From a checkpoint of a small transformer trained on Wikipedia.
Training: a variant of Adam for these matrices, 199M tokens, 6067 steps.
Each number is 128 + 24 x the weight over the matrix's rms, rounded and kept within 0 to 255. Layers, rows and columns count from 0. Numbers have three digits each.

# layer 4 MLP down, 192x768, rms 0.106, rows 0-191, columns 128-159
115121117127151143102126159097126142108183134134128124170154122122139084094132098156135139128123
128175109159140133105108140177134131135125111128144137146117119071125137167126111097151146113175
112145113134112092156129112117119166155142085118147109133141122150154133119147119090106106136152
106104140106103110141115127148156162134092099145140143108062130088149136099132126183149134137161
140104126078134106121116100118159119122150136152181117107151102096164151124118148076173144145140
093122103140132119069111112102123118096135130139124127151173149124134096140136124127175138164138
136144117146148129148135102155105136141075111128112134137113115149153125103129126142112085123132
117157159132155148109108092120151151108159135110147114161124157086141127139173092141159149086142
120099123105159110119157107137115158121154138143181148117140096112146137085149104149106128153083
178141081089094146102164150119107124162083138110155162143137142147154152118119144177110117127154
112138114180131155101094081154147171117173132095098171124138114150116121145127123132145099132118
123125127136088132130179134104134131116099115097132087119104130156102120176177097150116107109147
119136126120149137121125125127121136092102112125136109114072126123130119104150110139170148173081
145133096166158114118131105177160106082179111129082115118091136121107127117076116172134125087167
099096118130152121146116109111136119120104141129113107150125149111132115110141135148162107105144
127119116138105125108122104129129119143107130090086113121114096105147133120162164124136108146112
113152141123162162078151130145115070116122158153095095104112124135127181133111142114127127177108
114171149127120147091152115064127145138128120132148122095124146148111128134118095084125109118165
134124130146124114150089116122092153164174105111162140136102146131073147128116119121136099137118
149123130118099119134155103132157067142097120124111174121135099120081134171135148126104133107193
172131113115161107114098121110131129134107136151119130121088085116116139137148131159121170095077
128128094135138102167120091166151130159157153105146146142151131115138145150130120109161062138124
125116146129119167126176138124116153117118121114135166104121133144155168141131106131140119089151
123102119153116080109141085154090154139113149094141158150129100103131139155138113147145132125137
120092108148108117148127107163127133127125124121136132093107144123116165112099095113121106126137
111113131127138150090131118154161098110120132158168108121134116146136109157142147171162191095075
147130138120165132123145130139138116174113116133116118148091147147126123074151103115116130131141
157176119116166179109103138138138142119146152125113152097126115180142103098074150136103079117168
105111135132126117153110131126100159128163137094134142139128104142126123177173147138143087143110
120133105121162120130158061144102120117107128102151095198116132111112126142163095121137099153126
078111120102107134101156091120096120137134148114115120135102140137102122158123155102173157162141
101102099117145115121127111094114141100144148075152125125129116133097129090096117130127112119142
141156154141117120121132159134097147123152131145153119126150119141134131112153137125079094105144
137146117123136131112144127123128159124125139141138128094127134124156117111142185170140110157146
112128138149122109084144133120191106102119124175114101113151128122108154097122155125104096163144
169148088114104117096119127150112153115113112129143106131161116135135136162149114117120129136132
153124121085081125073108108136135073164172131114117113136152119108105133159125158100119061126154
074126147122118144131103114127123102121111145109099145133092097137124106172120106081129155155114
140130106155141073110148127132133119136087117162146111138137135105118141138160101107150146097135
128114150120144133105122160141139136093123126109125147147146108093126124132147147094152152107124
096147134113102127101140101134155101086108105114132130165142116146095145128133192097110101151129
132160143143129157123122131114151144138156143093109095142137113145115105120162093102118117150108
080117137100144173117174151087129188100125178107120136126133173130137154113116099129106136142113
118106200155138113135115093129170123113148134141101110178114122053094083171148075112133165168142
128122152128150111090160125166125091101140154143140126131102092130165124131125094107162137183109
117141122074195159134114082108141129094108162141097129090110121163092119089130162122133181123146
099113135100152095142153170162112122163164096161120105149169094140146140113159100139118138118089
144144127117158127104125124134157107086150100135118131147151090159087145084138106118144092103180
071110128129119116113144141175149144123120121124104111152111117142118137140150131104121118098117
086131150124144106165183141109123108121124101103112128117106138121111127095122111148139103113163
109125136140118118114154099112142124178109144115114108099127109122154167162153141125141125110148
108137108087097127116126116128112074100170120135092128117150130136141139135133111145126157164126
130112117089124145099130124114105151140152147128159161128154127127137071177138174117134138096155
102117082138129125171134132107132140105139105107132122139172108117145158110132137119138117097120
111139083173083137158129154142092171103169124153156148135130087103109155120102144121085118123157
095170133130143109114135150142124144129110167072136150141117136138121111144111114129147123133075
096159127132169143159140146126128145143166133137145179109138141109117088106146145140138150168127
071128148112139157084147145167127128127143120139112143135109085148160119136126145136119108117096
125081124133103154152090117115144144100103128095129151123155100076156079122124156103155157146118
114147122129158163120124172143140115152138149154122086154119088124167098125073114154146162140124
103164142109125144119129109119092112111115152126142107144132116124145140178153123083106115131151
149119128156101097094150141116140067160084139163134131182158120075112130126191118131105125082129
132054127079144131097132098139122170119125114144121136125112100110147132116133119157128112114144
126105192135131150093115116154114125093096133123143170095135124089133091148187114170156172109136
142097118152121109123146134117126198185138207131133102139085107111102145158087152140136150138116
118119103092117082117117118154121124098133124142119117149136101122135142159132138134117118139115
137122143118133101167076070183129135146133130190128141134135149133118145118124117133146084073106
121161135112153118105085124124149143191136132135098152141124153110126109086168129130124099136119
172132140126082105103065121159189139126140126104095115084107109125102134145084141148109105153140
134126146185139153094161141160144088149113155156109124105111110109141156200150127158144137102120
157255098134105176141144172144107081166155160172106124112082092101036107155170116111101133097154
151127088111119144144124144139113131101122149103153135124090091111132150071105118126163119142146
163141109099118145136114126189151130109131157156131160094150135099091130136116133142166112108139
149126161179131114074127132097113141138111134082104145132121099115131143108145123096105086127087
108142097134098142135155136110098156118145111109115150103154112146142124084129130121109110110138
084096080098132146107151112096120107101122132110131126117116127108162135130144159119131130163113
138152147115156157138142111128136145119126115165125141147122131131170134138117146127118157112144
107146156126095119133098134133111143142124122113155151123138133092090163112126118112128136117130
170106088124111114115099065127157122093118115151136098108164155119120102130142137133105128132095
096117106126133129114120153164148125098105138109091135091104117083140144108130111120103151125120
157101204142113108137124100174128160152096138132087114142131128118108159150127138116134101087113
141110155088143123126139110138147152106135159099097162129120095185111128125145088129134149112136
138136134139125146146106152164152132110154107158136164150145129125140094105150142122103151120112
126094084134156093125122118106114151135114114098166093154125166154106158134157117136124107155130
103112145129135128151150140137166120178160100100109110162125138145132122082103119130188109127126
166175139097160124105129152167126135098094157103153136117122133138125126114111112113120117098155
157133149134102125108093135155101170141144139144110152134130131131130105179107123125137136151144
104113112090111123146158132134114136138133161116155117152152157115159130148109140127142124112115
162102163142122123143146084148111122137098141125102103170106101122122121092099116102114107142138
139169147163130140099141134134109106112114102140114070121124098167131125121109145162092104117124
144127140147168146116129120133161128142161110124113102136082131117129121166105139143120121104178
164119131084108136167158097127104156158148113127155097121155150121079120108176151096152078111148
116192120141120123138141120055117117124151096152141103137129082094106083197139079192115124128144
118127113104100112088138164155127130184158095123101157123124126124108138115151151094090100115142
105106149118100097100090133144161110155138127100149147164135121113110131115144113103129084070124
085106109129134129130159117137090123124120108126111136157149110135098124128143107093108150126170
112130134108144149136132120134135149127153080166110134101118152093128144081110104155145112143109
081139104124106132125106137113123119158113132127134124156163113160118138119114136113148094113135
129089110098091133125130128141089114154111163129118139113162108125114096139110148067140101103132
124092156140155072124149088131150153163117150132111131128114117132107160126106115123146133168112
112159124134136157138149123159130116153149151092145145105119156091129140143122122150070101107153
136139138152136115112076129150110101106153105099146138134170125124154136120145111141119109115105
143142059160113148106124116141138139091175125133145149116162131087119125166106143148153164091150
085126148116126118116131128152101086137138118133113132142093132128068172146127126102135118142082
091111082138143111124156169138129139101181114168166150134145121063091129163137114110114131148111
082131100137122097113148185140116126099123121139126157119181151135110137149129113140184129116117
104130195096082115100144144178091120173139168141111093221132118115117017163095122150166086065122
143134128139106142150137094114145120103111106139096114138159149142069115138154136140143122140115
127147125159104099150124155154143117130124180125114138109130155112139112116146131148118136131101
116122128158144097176159130106113089078054125127157144136146123126127135109153111146091129111144
125130130126130107132123109099130106138138139137132088116149104129098133131136124087108151138119
125152153129152118106119159111116067096115085165118125163136108116097133142145120127149106134158
132117104101147129148122120091145102096148134150144154142136162096079135127114089099098122128114
101131086144141137136138143142122135110138124120107094120124116108135125069148104119119175130104
120137107125139131139095166156109109181118158112113143153079170113107122122128099132164111147151
150177120075117183129132160066129100149131139103134123106152092090127118124117129089153104119139
116087126135133040138124116142110153126157111151143163120111105115114115127124103124119167153103
099095127120154128140150160134094116090095143112150175111115133128120136112123121124170127155166
174120122153093122142161131158131098130112124147141112124121107115156141145175107115154096115090
149121139162136086133098133166108126168121128104121116137106111057106142113099142092170142128142
112186149113121121117103131117165112097130127168120098143132108121129143124136131113107148125157
116121156178148139137163099086133137124134138105140137106137120109112164164115107114131135164100
162149120062156077151149162170110139178122147108103165116119117145173088111092106132186137173162
174143139178146112143107149100114173156116142136155108157129123110125111110126151129154120118153
164162137107158152116165118144107108098131133112080125144111130127144133114158156139154138135098
056143124163173127103146161118138138142102148154083183129115135126104108105118128146158126109095
077141137152163123140144122076109061147161116124109145128117108037139134139114104127155111151185
125119121150129108146098096113198114174123148124185102071077142098120133090054142132136133110128
133147092098096128168096121122082123095133144095128105128161125146138149089124135141080121120138
150157136167124110153124148100132129132120138112103136115121108123109114119121116109109158163127
119136157125145143133133130168131130106122123132128131139173153122143127079140149141137108128129
137117079106127125133090131125141134162136115120136169130162103150105124161117146112136084153135
105115136122116116130093096074124110171116134150129127105108129096144109140118123104139124107110
166145123166129125103121095098123053137131177119092157096140129128126143149134114117112133142157
107140153143121147161118135138109144125138117157129154152100177130151127117103138125133132133111
113101111130124079124122147117172128120123165140093101134110148155147166104155126151170147122117
132157133099152106096128133134107153104132151147122142147194109142142159140115121114149112112132
161132103166130144115161152105134094102119128123165137113103125133122184142142128133121143093168
153139140138152178168137100099137158170102116107169110091096130153125151126132104163154163104094
103121135125120128106116143058137083148098100118124083109118076159126126142114129133108148102122
153115087156104037097120148180107147142112099122138148101156114145107105110116148143164135146087
136130118138091155151072091093149134131109128118149156142123119162118129120120115148139141109122
104126128098123139100122136122155116153130157083129142107134138138157187187130151115108142114139
126170096147134126160122139119133147133139159096106137121092144133159140174155132131126123115133
132162075161166095115124118084163073144171109115128131066157081101164149160145132158151143153116
116174109085101124125126134173110165141099100106092179139092110129149155145146159102121140109131
128150121151120133059161152092081123116138156138116103095126117129154131153131136116103146156114
110139137122163051114116135143156094134167117133128156148116140089109123154092083154126135141115
158136140113138096118150077129135145133133117094152114163097192118098107173142150088143091104140
133114127151137135143117118137137121122091165128158137133129145121114127103128137123112116103139
114155123147126137081113161181095138140132187148153171134172108160067072144109150152153125160105
157126124145141130137105164167128160120085153147155121105119167128144122175088152161126140117143
105095116114188149153128138144168125164113081122163141137126149145143164165195102147111129122124
106096189171151088120130103151081134121155127113119124136152135147088101169183125189117134156114
151107130124126128140179111149127111136092182090112155125133098133105137133139144109128131140146
166116096120141144188122123135114132113157150121117107103139147093146147099115097147135169154132
097108164164095106100159143139174126154118135152156136112153144110131132114155147101111147136145
172129133123116152131115147126129126098120133155193104118131113157128143123123121118120126094100
166137171130108135126127135113132140111157119099096111148099106130121066101112134100147147148111
131161131128129104083106144111102149163120101133136157152128131141107104100153126117160154162143
139125133132135162165111106169133133168130156124123091088097121141117132087099112119110119160107
120136148127137110156196125155108118150118145105128100186088131102122107159166087131111197114093
135098158072121133070101129109126125128156098129170105135150105141121120129126142122122118094137
101134120109108119156158145090126146168155133145142133132130112131141157116139104144151117159156
167149108106133112136169127136145142143126123087133138111140137124118159141114126122156120141122
142156123126140128115125114108150153160101104109115149137104148127102165128143143118167131116164
149142123137111042163122127123094122107138152089125184136164145154107162155103146096099152154102
133074123149134091083106132144119133165124125151110127096115110134127135191109113139131140139096
120138112141151158062127144140146111112148129145147123137114136124127122148129153131140099114127
134126153128070142140136114084109142138126136125115128145144128115142138149124146122144137105152
117148109091123112141152111145112161157118119121130133141126141129165094109159122135140098139113
127114136149145115090204106127238124142163217204078107054115130081206255248115182074134114197045
132123170107132133109068116149148106131108113117103078122094100118126134129112100144121137123088
130120162117109125156111127169128183095128121117100129123099094118117088117126136076122142095085
111119143130161148124123135146147122114111110148097132134152155094129130091152115099150093138114
160141121103117110098101139139155125146119127145116177124165138143084141167097137121137123105135
131119114157103133149088108127166161126118093148163129134124145103132114114117112118129136104087
133135125129083108134102094103165104186128128114163149158138133051120122117203154141146132142170
138106118135072127108095157099148143104126129109124128122156109149111141135134154117138128091160
135131173122142119086105106163146122106142116137115105128116081135123137117120089108107160144126
121163140127122086144150143149158110172140097152184100113134130099140134174127113101122124114131
118104113159101104147140134122163158131134139105141144164118086117132135169153114164105151157092
120113122146135118149117108136141157158090091088143157121126133096091143136103136093152129126149
140161137112150113135092129148121096078151144137138126128104111131162108140146135110093165085115
137108124120147077131156129117109099105132159103154124132154070140127142124132118130117104107127
104169111136168132130119119133140101159113105138174140115130152168136132114103122136171149106136
166106049080098165120126105157155122119121163108175174083147152148142160125095134160149104152138
134135160119135133135162134122108144142105128085203096138124108126109170140126119120129122146161
139077117089140152145113104087123123084119130128152124149104128125158117134126100151153129112107
167102082097139122119160161140098133137160151049145130124153120141119123158135151152153138133169
064135103103169133125171134137129101118125109087138083073116125129108130129125152092197091112147
156143110118090145096118127138138136122142139151164126122134110110130144144129136117099129132115